Weights of a small GPT-style language model, trained from scratch on English Wikipedia: biases.
Each number is 128 + 32 x the weight over its row's rms, rounded and kept within 0 to 255. Layers, rows and columns count from 0. Numbers have three digits each. The size before them is the row's rms in percent of the matrix's.

# layer 3 MLP up, 768x192, rms 0.108, rows 456-587, columns 48-95
127:062195121014093101108083121117146164155121140173142177137103074122193122213133164116097164117111102110137147162174130030158144144121119103156135
090:098158127144080103160115141134171131195104153149101149127165135139138112184128158119107159073108106157170158125120116095151143140097152082120184
089:165145126077088140117130119108138122169097145143112176128139129091149125144095176127122117115148085137093165149123134068175113183106096076160166
081:131119153069102101117079107087187110154136120188126175179116144072136090152147191113109149110087056108138114125121103093154183146068088090134183
108:090189107065065127114146097181157161173115171108146149176077122132131079152084181168070151156130126134170092156162119128096117142076128118145151
116:177072156148056128117104097055120113136211120134082093133102164129155147149146153073153124126152110168102162152072149118136192115163042123111092
112:138092116157179130167120099083209037074167148164122104117147103056138170109147151076180098115115126107119139093092105126147191148149149138139167
125:106098115127114087154156142140237052092132123139125199161069127109146122144182129121106178121146090152104085121105089138143141136122144087135199
091:147073128123094110172102124145152058168084112150097170135096140103133130161123118121131153095157101098151092105157092120174157136156092099096182
107:116106146132149103178110143157166098124140147143162182128098196099132155142128159181086173082147096116111161053095069146158153158099100097124104
089:125154178078071124138121115072151102153094122181109166167152160098134100180111164164069159098139086107132107112147077125144133137113081113106188
068:131158123082099115108128092091159078130107134171171149124130157068149100133160128101128138102118122154111126123149126088202154222091100113111179
105:148156137165149133076099096175157107202130127125099185121069127114102155135180186098176159116136139088060075106050035145165179119115123107150156
114:175133094080160121113133068116127185099188168097084160124127150092139123150192141098177146122132150059111124081084109136111201146144156117158165
122:164113136166110163142123109166188115139175156152145100154105114084100138156098168184144099112113101121066171106121140127113137134065135128122150
090:109127080125108129131108141139226046132143131202158160141115166092175117143157141112126173161138076109116157102151103126160126149136095072088196
086:115134128120116104126091128148207093125109142143095161128064146112187115154121149150143175126132077166158107107180087086135172163113115065069191
091:189119150126109113108139100089163122121068084150079123090081178071108124134176138144171133115131094146137090091102096105186133204119113133100171
111:151104109142093149146138089151158060149145162149110198132086092093131113126154112108163177126140066128136141055166082081115166142147109096101120
103:111156124113081118139108130121188110142140114183141157175094151102095120161123166163110127088101068155121111114138113088132134171049116119123188
090:116120150134098118120128140085128116109148122190139135173112142087100111165174133176122179084144129134106154126084101118188160202040085142105134
116:105122101103134095191088112117205116104159119118101104109143138071075147163117089123176088114151084099120102038093090082143176110184139152163148
115:137184132135148124105101096127114076188168204129113134117132185105143115129123214115131149135138122148092135105134130140141201132166097055146146
102:110113119111098084145060155157181159165108089155099102155120079125124204164124157127114141042161092114098193164111091120221149129143130133126103
079:079115195116119096158134161118132134169190148149103083114151139121122123164174147133097125069127115118109104101112061097205129179153105099167160
120:188138173186155150158157103078153139145134157133096141125105096107098115101130173128202108161110106111037106084104138082167150135116101107155102
102:091103102085167124162113155157165115128100098122147195129194138114121124144118113093136176092110114073109148112111140138122167160115141135152172
088:119126152086103101116127098112188088122123097157144160150121123092126090169166179127110151105079084124125119126078097123140157179041100062110224
099:084122175096095128095181180107116127064164107164154102179104153142160084165134177090062126131120093144142135138101153142109139135032091098047168
101:114087123103113112148120135144171124156163082141165143178116143117117093188158166151105122149106115140104111096133064113132138117093087117107179
101:145095167105123141113104108129149156178133078135110200176118161091116081163179152140132190111160108076095115103069138096140171153129135043143151
088:118147155100074115145115087077167145083152111151131091160136167123108109126148144125136174040141104104114165147146146058160165144104106115104170
103:126076083131087117129084144154096135195155161206115169185157190162188102111137158071075079110125090145130120176172116065099093146122142104082142
098:177152107142099106077075054118113077163147170110110119114138161165139125145175180138105172123106148142092107095133069128138140119164027080187130
117:141150127116147079126219123152148122101139135099095127095069088033127127084152147119169140151074096155109186127069140081131155167125140182134155
114:114095086161089142111077110136097106149185111158128111237112132146156172123093197107084102053127112115103114134088131135111124112128100118152110
111:140086091104135112164151129177170132076104109135118141169079179130106125147133134126144222112144098109181117069165144140139139174039103119149161
131:181131120081121137156157136121174115097098073112080125129087135110114114126128156159119135111127124144131169082152127135176135150110086125104161
099:146102117114098135136112104122141110128085111146182180138125130102179101177122151128109171157078119177106123141112134081166144206108115037097162
091:126108191085119170177100136080143091110194102145138129171091160128115118128152181123103129074105128177191158114151093095160164181072081109098174
091:174150133138140089143063120167171145120111143105107131112136138150197138077100181148123170120175072110142150090118074158086139138113110032107106
104:127130119100157140119122163167179111089159172181123175163150209116131120166096167131141168064136051119125175139153081069121120136113111151107178
126:115088137154172067126096123124171114073142106146158106175112155133084131099150104182114185149130115113142153116126174176133132156075145143101137
095:127110126075160125144151138159192101137161145110121126131084173073111110149114158122125125155141089136140139088167092072193141164120078109112171
109:097109128086144105158102111119241165063176078084131112147111116083096154128153132167155154112185129089129185101083082112211168133155133161123110
113:173128109161173161106079153154149133150201035152121134148106125122082116155120198111083198119053128089173117112090192130118142151136148110167122
085:133132146110119096121101122096157100144134117145088139144093136092099089163156189130124162071120090098147134114140122107140169195105069060119173
081:161102171107097123112079099085180136111124114133086134156110109102110091182105152155120146077123084122167120114124104080136148189099127120140131
127:080171150114079073128156118151175119139121114123111175137099151063093142101145129122130171122124067141076150124122119100145160163150147138101172
082:130138141078075087105141115102169061111112131203136136132114149083127106141164137144129120114117101136108163112123118095195150201093073127090187
120:165091126155120054135114156085139127072119090126146149165146113077064131124151123143117159110150144141131187081148150058151174088126116119100146
094:081098147123100123127096096103149062175125133138109126156112118100165117164115140106116168085138097080091102115090127094131177204125111134157144
097:146098201136110102122114125077156138101108092130094140096105114121080088150154147130189184102124113179126145079113136103162161159120069113121127
117:184165136152058094141165111146143088129125121101123146143065191045136182135168114154125139067123085175099159084119105124135179156074103094072153
127:107106084127132127165160095163124072121110183123095155156076145096145146140118134128174130152167076121175120081153105140118129140135151160102149
088:174123144121096099124079115126165104129157089177099136137071155106101108155164173135132153091128092139153140114143082106134192178085086086127157
097:163114153095141124164109103184209120151138152150102179112081099104098106151131145159155171111147101099150114058178112108122131143111074121115179
096:148139111107111104113113128132180105135094110152157143131100130080093104165192133158145193150120117110115134115115094077162135182085067130090145
081:140134130068073120129137111105188049114129121223128132139129160037122112166150158129117142104142082132119179112136107093176126240101087132071194
119:124185135082158112148110156123202158118099101107119153093167106060102102127078098170088148152137061111172126106117044098133118132100140131152133
121:172161137119165100136175155081168132156129144130132158042148137045130106093127111176171124158108092132057118093106111066193169132139110148188123
112:131187121115155167115112145170161119185127180118121163094122196045098136135102210093161099164096066106083132076128086114150124139138138156169136
117:137071178139127090149159148165177137158102137116094163113097116133112128124103131150180107133169095134151101089155118092137137130100078149162151
115:124190138081130115128159096135137138163115225100130190116080076073123100185122123149120130130107138066152094120098071119142126128100073165162218
101:126081123141146098142154100148137142105160180134091162091093171101121111137185153138109083121076090111069115128130065085145134216098076153140201
094:153094160085108123145119117086112111157098126169121160136105151112133081159124193105080150078141109149116097147106104084149137158093079097166151
124:127161128130121098112119103087098102132150127129138120109066158129103147125139156119146144105116166140113105170119124142120140134157061082158136
111:194110130149156089120124107102124147103196109131114131114161139099088126092215100108143143145072144151068117143149156076197150134168117113040162
088:106116124134111112167132145146161067141091129149128159125106178100143121134190160141096145104123089159113150118148081092179117140115127062101211
099:169118141093113105130100114088164122157136124128146157142154132059126084172164137146105156102102111124109124084145083079188152149062077084127163
078:051145129083113089146123173160160121169123180171162165175140183109142114159150124113100132155139111133139184085152073071215118198106120102118167
114:106106100133133109184162160172186105171092165166136077139122135116141103108082156102141130102176058104106072072135105126098120152091131132192147
104:120143118108111079115135138184136145153159148095137201103189150138160084100138195106112138138089095115108146113142071150069147109147105127148121
103:098161130119082149162142145177126167170151125131150118155074170116100128158134138146097104098134054133085137104186116122125124113162119148118134
075:152138142082119078102123108102154067130112147146121158136116141079135078152168185089134173128116071129148139134134112076177185248055084089123159
088:073119136117136110142156154138200051149130139192119133159106170072119125155141146166099132120124106109096121070124081092167145136175103091083174
098:160155156150138101120121110128157114174138112152133110093058110117104103120153170138175159114109133096144077127064110088205151143125048132133171
101:135169168177122125087049096058133044166107132171069096124127146072174140117126104104175147166160126144119116138121154127127115123181101107068124
110:158113140098118138169170155199203131188148111108091121085103086114156106127116164185113181117148087109148146091142084099165156147142084166119137
112:121096126150125167148129151098116134112086076178111112181077140169140082138073168162108152127120100121134089166148124154133087136116112124166116
127:138179095129150080101144137128162129077159117114124143123135133063104090125137133135105137103113097170031154142136116051165152111118149138092162
087:095119140063136105131099113129145110136152149150102185156126146078151090104166171150085112140130083095115155153121081121133146195119032128133145
088:129135122108079134135121117143157092144147140141113172115080128070153116134161190096150169141117103142154157104163069100181155145105098101086218
103:097159131144096133146068107095159065169091145246099111117125102148123146150131122116152118066163115106105104100100094130162119153110109128109145
092:091092123136045080118131086094149128181174103159098146186149196108126113149171156086099161152148092154126141154159136087149153151123063133089148
104:201164123151133148144095115169133110151125111131162127135135165124183142171202167138160145122141153123093127118137106088141168129087171115115161
088:121093133149136110157124159154150127131124169149160113128106136097153126131157160151158108102136113132100139127125145063180145195089137096131165
105:130118160135078167121156147129099111148163163128123188144101191139156110167204143063115144130093082176168045124133102091112117123129107047051127
091:128080178070104123175126136138167120122106120141113110113101176060112092142150143147083152118150099120141144091167099069191138164063083123117157
060:164087204100153135166134125112162114145140112156117148172118130093106112149123162150074163105118092055130116079152091095133124142102103099129144
091:081142152111135155120134134100154120130156099154152170125120116082102106213185103159131194093066077118149096121089123088136186151096120107140175
114:091123143128136062166164109172217092139143134124056142141101104096118133218097165165145166079144045105100129087124097105121179145164096151126222
075:153120123096120115127073144119208119133142093210062136135086159081123115213168158175067112131126050099153118086143057103114218156107115092124197
101:138130158101033113119146133113165139158109120159093136143103174105134119146129147142113164111088077141101165152130116079160164155103112112095151
086:138088160124134092129121091118171129123130146119110200156113111075118110130147186147123193114109092077124127141096109124176155198103104038120211
088:125097164099096101120100091106174088105144157140150165148118120095114106150164166144111107102097062136141138101119094091130172190041091105096233
094:115093123097151118134122132154174054097164149158088144157117211057119118162162199071128082106116096118131139163084107081157134192110098116154184
123:147204135124138141142153161160147108097174128162214176161102132115142102103149142145122179157087132130080143121094048103123154172119151104071152
096:171152118083162117085058171106109160101110140125211149168126139135141076155114158098082113119117137111169052156108125088087087124070110115141127
097:122112083121084112105118046130132058143192154170133147143113159136155158122152177092114127156109147073098041123125030140109104153105089124131154
120:166110119100116127098125176165136132107132120141128120136102221068112112160129175130109129123150060131126176086125134060130142127130138162076169
103:157172160154133159120103156124132160163090075146145164128186122042096065126095228136123124142173103100097142095099072137108131116132172104119159
081:101146148092119108141123143126122088134133124183113126144128141055165123141124162147140182104120127133087135121151123089186150226092106098139136
109:087123151064155085128161131126171093153133100111100124177181187092125118174099136071113172121127061088122165128150114132110174107155152117116208
083:115130142072116083140113149091139122135123099142143181159121147110118094136118201096125163074136095161158091121145119082174168151084104071159177
081:113132127124109097115107126066198131125140099183136182181111154114087105200174169127086165117074080124173071115101125112130178178129126070150173
079:123140147094080109116101114130160083150090148174139161129130127089148133160175158118121156100092102125122180115137090120196151196087077084099163
095:149092125107110102147118136132140136119151095177105159133065147104054074158200139134144144078124075130135127096122070118192131146073109103106176
100:056150174120116110153091132125180136177169158158129184140093112156098140155158143149148142047106112108117104168143075124165189135133113099121153
078:131091185129132143170128151139118130159153129113103137181106142115106134130126158137081135089149114092122125099144113123133122132125122121133127
085:114105186102107105114117115089174109140120115155130149177149157105145108198119144121093191094162087074150126135108132108133188168128083086103184
106:183121095103130106128172131139126155094143091124168201167098179069105139117195137172129100143124100173058164118108151106105134139132141121093115
111:061099140137141106163128168142159116146123134203066177095091142150082144122098145169152097129116083131169073063133075139125112149087112144158190
101:091149131023111102155107128114145119199143177212168142122115135155126124147107109121089163121133113096139099159122154024155116153133120073147143
099:134134173174121128064039080090103167172075171137147169122142150102074164132144132119127142168116124131072057140114118099125100147127089121144121
109:082120151148072120135059141080207105127131160168107177110150097143081091115080106107181131109132140089142084109140071123136163131122140098150124
087:134118115084119103150137111132185088127124081150129165160142140086119102165134184096085153094108076129086144093145099091123157168099117124127169
103:103109112144062142163158125107143127180204101166146095133142188122132111181196197117131138081144117153083147147124050106229146148140107137092130
097:135118161132075120135112108091193131173108126164126139116130185094111123115141163153127137132136121131125085097151142072186142155087087124120181
098:122069173074135128139131141075146155091124093159140133100109149078112091111163161151112135070121103149120114111145114080204136155101055112152160
095:108150119182113109113067104116171083173104190148163150126106155144091158135131134159127136174074142103089063092130062120150138126123059083150137
100:126105173104084146144101152155193145143141094128140128153083145105113125162157169173082133088129009115138136097120111104137167155028072128084161
098:099098131122105125162091155146142117121078119149186145134171169096145117132148108129143194068120119138092133066100130120168100203078135095138165
137:110152116136071122121142080161118119181154123115125111121138178140176100164179188098131184146124147082053091123086097127122143120131070074155124
091:139109091121080129145091084122180066134081124151128135170083083115180136135084141140149172083169113118125137087124075112182145222064123123139189
080:099138134057094113127092132118156085149124160197155155132138152061132133160123158137123159088154118122124144113134112093203129202094072118121163
086:114133134082075070132115097107161086157131157198107143164129150088138090141141163115120181111176105130119138096128115090169167177116086092119184
091:155097146111075147143087084103132128145157115145101129218097114142108142201141163116107114087163120155115110142101092121166135154057141113106152
087:129114134098134148115121132097151082134144144181109142152157189124104118147142161158115125137063078167154137109123097102133154150100093126138181
114:166096126108127142130150063045109055163102108128131166143125108137157110092106110137109131129132082105134099131128047146120104138105043106150099
077:176109120132096142119106088153154164147144128158141175152112146139117100167163153120085198128103102120162105148106131093082186162126116075130122
133:088147137130176046135101118145171138176191166124085180077168145122099067111116181162115116140123024125103156073132130144119185144143082099148125